Each number is 500 + 50 x the weight over its row's rms, rounded and kept within 0 to 999. Layers, rows and columns count from 0. Numbers have three digits each. The size before them is the row's rms in percent of the matrix's.

# up: layer 2 MLP up, 512x192, rms 0.0896, rows 398-411, columns 0-63
# down: layer 2 MLP down (transposed), 512x192, rms 0.0899, rows 398-410, columns 0-63
# gate: layer 2 MLP gate, 512x192, rms 0.0926, rows 399-411, columns 0-63
up398 091:480497451476500548555354491471442530465623459515490467547499448473548633505566464463542444472452519550493552451634549505520514498442498430538496518539551515526501535489548497389533474507488513
down398 096:469499511514487585523597522534499504536449496466400553495496539532546539562461582402548468560449541671463505473518528394513426478528543539519390629407499477526520533511595442488474448497544495
gate399 098:591498440524632517464517559533415532525465511528457530586503497431494551479523533610520610482550511450529427535534418451513567387456486444505472568545566490587486532464420484470603440526479544
up399 099:429487586486563517484552500524479583558500508530583507435570589382519416548554488489476572544606505455453478541493455615484471546458512446439543430480497448487572581563480574412410520475422593
down399 097:468505506517460487423602428511506523615531509559430362528458535510543516416477523401469567512448573501463441541444540525591453483474533493543565449514607522528549421556540488415412452491551450
gate400 107:394506477497525526565520523499530490513511558544502496474389470506515407559562402495487451576464515539610533484513430457439512419534485509593549551476555433523470417401423473531539511475480475
up400 105:484429474508519538392512471459588516497449472502515452478449547558482507454462530581469512557422542512392531499504437486471586523516489483532519500524512479510462559526533482497538472404402479
down400 107:472480544494454431515561440488573562436578562531546509554566613547563515567491579546572601555482574392479525535471574524375513498465512529537556442527474445566516576471464517468523518455518509
gate401 101:506492527494453517474524533488492603540380478418535542574462417441454554550511478532401517442488519429548468546539463524426515503423583491448565539595440527492510507564526457446486552564486471
up401 099:422535524481515428504442469604556472468443546573499554473587515550596495422539459512531493481541519430539489462516515505444474488431459474527520443549416428598535524450416471573504504528496494
down401 099:483464573532486474476507391507528559521603546551518487604474471506533565498513530541471545458520353486587544472578439530427537451427479537473347452604408460551502505535492461396446511545468550
gate402 098:525509511445531576507524496560502420503575528514466490490611479469536427490487588490553501485481527529521469584494545512493468472540466498475456470540611495540481466520502551472515513564469495
up402 102:582549507555604397424429575550485577537448502516522503474562498463517491532522506459505446575497531440560368423432471525543528440575467556518587465464522519536548507497443461500489552523595574
down402 101:409398488448458477551478577506447537497518520520502546582640520503542539593512598477502560535476439520470503463514520554474473535539492514473536467414485485560464485451491500557532519494551536
gate403 090:649590502517521526449442419492491475453518526464554533488530493495534493457478456510463417534427473498617490442579428511559497540491388468399497498538530508594436496457459431514445519569551554
up403 098:495429456508546534480578535486473470546473445587435439496520515479563508482577442460532503515457447508489499530430405476515454552579469427559513514502425599479591564495525435469465603464517509
down403 099:521480494438502458481434514549471479492539553482408499501604485417602477483570572558525652569537453502548542584540443432426554464437482537521429484489535558511475469487641601536587506437463411
gate404 105:440504445491462545438524389455448465557489518499422482561447475404543414594554510418511570498492558442504491421511473402385526444562492538571501532597493516578563473432425479459400508510561556
up404 103:476434454516450538490591463526472497551429544477494454528477485640510455519565603463525478473507539448516482472513550554445480481500533471570505502498478591540447422534430570495393567472524488
down404 101:465494560574475512505454443568451592542474516554505536491531416474480513546554470507458508481419619575467448532463584528456492528504451533505449508433492528511580498526523520531586541498510530
gate405 104:440470544523467406497614428512521495528465530457497511552491546521564421557455557487514618567406471433484438541513456438506474499505557544420477414476526484608576446543431451474520572494578500
up405 097:524383460482577573536550411489441469563553558497464411511454476444465599435545474536508489527459559539559503376531489521529519521531480377476540485483462471529455571519512445530479500446442463
down405 097:408488549466540460398556483518549637523525521562406462505524449569477547465619473454569471476521558469481519534526581513533462538460511457501539644489483475586565626463480498558532528462450451
gate406 105:512559466449477443478472520514609500469458570549496369526540550520415513484484426452472489424441552561504581444524597550554584479547544470504498537495584500446548563506443470569554469425525523
up406 106:447404459654422507433481488518469536453559502420598554434434510566522552423516481461495522581436432438449566498586571573467430521473455466442462499492432479492461529456558441419498511518501514
down406 104:503449504427497593524544495502473537562525597460507477583529526461588506517491474416494497582456511525489525427496472415504505465505523441518607456567490534440484560629480561467539557478501509
gate407 100:471441477468490476519462571424496503523541525469475527451502477494577509385586469430518479476510635508506451524589501444436585544574500418574503472619589522559463568466416473524576486547481549
up407 101:471573445597488432561404461550553534503487453472547524527545492486500582596497531477462524539486504556524513490480488520444549489547545541461555407457572392491459485465501543448485527534540590
down407 101:486534559543498490481481540446435627563480424502614374536521446530398487564565425481520575497459516444455492533504486527401447518549454466466553586440569419468577547502510546450511460487532440
gate408 102:512508546551620504452531486494477439508431478541520548530531495410542550493471508574428519501521543527529424542489369457568500477531493387468503434477579507515524517525493532573495486414560490
up408 106:589490436509517536497441520570557418482459455560466504488575463427428425447497534405467500500536545540419450571523441499456499526444499526558546412470533447496493500526440486531520530528491446
down408 102:482424568461480458515505460454599494455584481540441495520532532498490499529449448539490408573563484578525529534439450452494512499431506479566479541522569463468455509425503456472415486570457426
gate409 105:537509439517481600517580476416389430531464542453447441484544499464532473466478577506472534537445475449515522571436506562484545457445596537412582531490493591576462511429572480513541543564554440
up409 104:480538396535431620539548463391505484451523514546464456483617388502439535519487447486549534435460524513527566549482455592450460519543545549493645441520518446534543507476447509438568451508565534
down409 103:531377544467469486511418541529426506474487459535525534582475454402420436537484583478479443468561506611523447439506573443469531491597442514511485576510490535483505537605557471504463484418587520
gate410 094:530525487441483474451488514390446433548526560509472479500500538473471460526398546554531458517511427576452558505425435435560481446487508478491474440560433536532491464500459409475484464561522466
up410 094:489455512574488490509531468541462571564446534513552541592488452445507439549490479484493437469560576427515442477362465537563413579448594550460554548495584531534505569524502467530431455471494508
down410 094:487431588536568542514544513458488586503554515459472482537530497422485540551572485373445356526432471499489502567568518571524514473473533471507568518493551474560613590534442439494514490564458426
gate411 103:568539497515601483483581475491498606491606529494388512451483422437453466478531528395560492478538594399472554638410503496448532473540489542556516480459459594481584493447523452507512545567467455
up411 102:448509548434483536471457487567645463447430534443579469447568539490482413493533586569458518500506527565550535509533472500516529463561450509552464517504460582572530514592571502521530624538472519